Weights of a small transformer language model.
Architecture: RMSNorm before each block, rotary positions, untied embeddings, normalized queries and keys.
Each number is 128 + 24 x the weight over its row's rms, rounded and kept within 0 to 255. Layers, rows and columns count from 0. Numbers have three digits each. The size before them is the row's rms in percent of the matrix's.

# layer 5 MLP up, 576x192, rms 0.244, rows 367-388, columns 0-63
104:083158140177151104125105118109132141132127140141112106131097125115121112153132119142142087176109146142106139135113160156124096099100106096109086091135110117132105106129138123153160087119102127
087:139130094168111124101147102142153132137168139141100130129113180128129151147062164143102112097129138118110096201128158112157117107171114103088155153109076130127134137101118119130168136120109104
084:134131154099128077121158147113138134108099138077111107133128126085155146117151129131118163130177081124158130136157136112140128152169205132121140064159121107118127060129124146123108142141098155
096:108154149158145084108142102132132133131116150089125148132142121115132139160125127115120109123100109085133122117104107135101148150102143071141141157095097096100117122140100111138152150098170141
092:091109160144120083109133138100149091115137122139156148145123102123140092121136102104105115155068133171139131067129144119117072061125124125120134127126139165105140151121138139145153142160125121
099:113137175141106157123110189113112146116165133122143105104127105121098092129145125129089200117130126147141105126128164128137160135146177138140144193098128103166135121157132127113119142057132117
106:140132152144191136141133117102143140118126145090141111123152138114137165140117121113088134168135173117121128049111089119156163137115127170090138120179117111131118123160141128129152122148097127
104:164115160098172106092145105145160161152140128103116123116194157147159116101137102153124139102141098113121110124144102109123130133138161134142106097122141124125069134132093128127128097170157122
099:140147090116079131127136113098120146143133131113175071125137135130126132193102155107085129082123156107159101142135146173124154112158085130158103120149117145146099156144101118138085125163103112
109:154134130135137130121179125117142141177134087146107146106142137115132086099150133128125110111125128140114122117088143119156093120191150113128120116149148096150129128105095139128105102089067109
108:117113157146089112114145140173095151083121130127079149140111138113092145133120136136116105162110144118042112142130103143125176105137143102122179147133165117134140116101186112114127135137135138
096:154138147135082174119104154096094161111172114141147106103136148100158094130138083095090119101122117083085141115155159123087086155162143111120145145106105168128139137161131155149094147137131108
094:146167172165100108149110140154141150144144133112145165127095147117147155110141111113141133140086149137120160125136137151182110112142123098163112163139123136147145124086166136143111122129125145
095:140123109126150153110139112140119136106177104111130138171103141118126097149146121155142105104123114133137150138109117134095101110112112141117143111119113179146145150162104120118133124132078123
110:133137114091161085137114130115105139099147132167131136144109081113147105101140133098127088115129140125131174087159102095150143136152085137129105137112159113133127098143103093127153118111137138
105:125137082105140138127130129134112175160110118136074112138178160118117117095118100081093126125128145105115137123170118079139109125119138118121143136105117177125132140137163155152090135120126172
102:126159170115135117157140116134159165125128090119090089142135097126121145100104137127123091092154109145127147142148104145155197105106141103111146113147139172171144148088122098162165124128136138
095:113143153166106138135123095093122117125093125108119112097138130139120157154126148100071118147087154118141150102103121102131175162110112127083142117127159151134116126179127130115120135149175099
099:099130131145102143066145133110170085118154116141102154142117139117131140155129144089116101126157119114107139174117106148104129137125040116102108154122122126152093145096109143115138124128118142
100:093122104163146117119151134126091090112133155147079122153081118152135130182139086120084169108127133093160133122074125109142160137104114130125095150088164089126129133148148129128125139094115080
106:135118110126108127150116106126158162082163113154176066142152125127160140137118123115084152094128157133090148145155139177139105144130097098093148114156091109119133162095114131153159116170128120
092:174107131117151095112060091147089172138124172108100085115133151135095171133109133136125117099088168149115127136080120132146160098168092144103128136140129138127162114162132079118150154159090145
# layer 5 MLP down (transposed), 576x192, rms 0.253, rows 367-387, columns 0-63
111:108141127058134116167135127111103107095172172141108102135149138137132131111123143166126126128173139131106123169104133137159126117140116132141161145119134095126118169103122142133150164166116159
095:112135162102141146150155129159189107092160089131128143118128147135129129110129107165141157116136100149151127167122131119134139106153141166090096091096138108130109148094136158118131122129162128
078:097102151138102118104140115134134149107141113190114145104105131178130166121129140102101124122148145108140131130126131130108127127153130165117117153129157134121134160070136155109143116129140118
096:165103137085119170101113140125112145127184154159083110106147127089147102145139144087160107116165123170090135135097142120089112112162111086114126123143138117138138158135170094064119126149117131
099:083138185166127094164135128124084144122141155124117115166143098144099111109111094132097126151155121167128120143147111142126132143129147182095091102133088128096115164134136138095162140146122111
106:103097098115130161074122143082134134113133147115099122091123100166142119130135116140071166128196113138119159124162099104157142160155170165178126126153165164150168142098152165164070130132113141
112:113130122116156138117156120097167095165146102144144092127080131132127135121108127115128112162121129139090152092125143118143092133172109124173150130124094130169078122158152097137136124122104108
102:109133166143099162153090128124123159107091121108108161068099119166098128108154102119133147132114132141135111131126138148141143145146098079146121157113147130072128128150117168088145157133092135
100:128140171109126128131121123100138129130137139105146117116149154123146178142118131125118133143096128127119114150127114163131113145100137105127087093107106136142119135137146123105137102148064083
103:085136178136144134102125103146140100145129110146145079134128102091136099063150152134089131121117146134147140116135124103129152128101113120129120092125143140096120121156159120131129116065157115
104:143088122142094079126125135149097155138138163100121165148120140103150128131106102146150127143144101130150135136096127101133099144158116196146125098137142126120145088131080101145171174137097144
100:153066178138112132117142150151141134207114137122130115112150110143123127150115127122123109135140146092096162107103132153125131098144127141110132155134150083134133146103098127165073140118105137
095:106141117079182148134154127144132103143128118145115164070158112120140159143147128138090147137115147183103143128160126089170176121151099165135102141116092141124125090144160166161112156146151139
098:106103130129143122161121151129103164173145122119132121115139133119156153112150144128158125159093098047143117151117142090108137114137142079166108112124175141156127114120067125113102132166160079
106:128152112133117080089108166100127109139149130127141108110127135146154137114175163089077153151137094123172128062122150059135115117107173143141102136129107103149159111125119153142118111089177153
099:146107145078098168100144120112133105156133123162153093144122152115151115161171117118142101102123152136114117131107116096127140120178123140084156134111123202116100149112117142111108128148165123
108:125148148117128115114156171163100123130108150161105188139135141140136121109077129106154114119179123120135170125184149106116118117098139060161089110200113118086125151144100149099139156098143147
096:126129168151133146108077144123128125141131133116126135099138152161079128110102098089121166130140101133151115084154088098108083116105124107140088118157138146134143093096146105112140133096182101
098:159118124112137131136129129141105151113150171138155116156110154114123098098123138179163168116120131174120129094114120106143165101127162092127121116133125105096109140155148134095131129121089142
101:129136076149138132128137151122128143106161134135103110112150150121134115179127108129110119130088098110144111126078123116098138133140112120188109116188121127126145120107129128164104145123106129
106:158151136142111095136107100131120133131148120148147123136107143127128099126139133094122156105157106178094135063111107134110121165165105119120160110139116130117201155146123132128127127144151106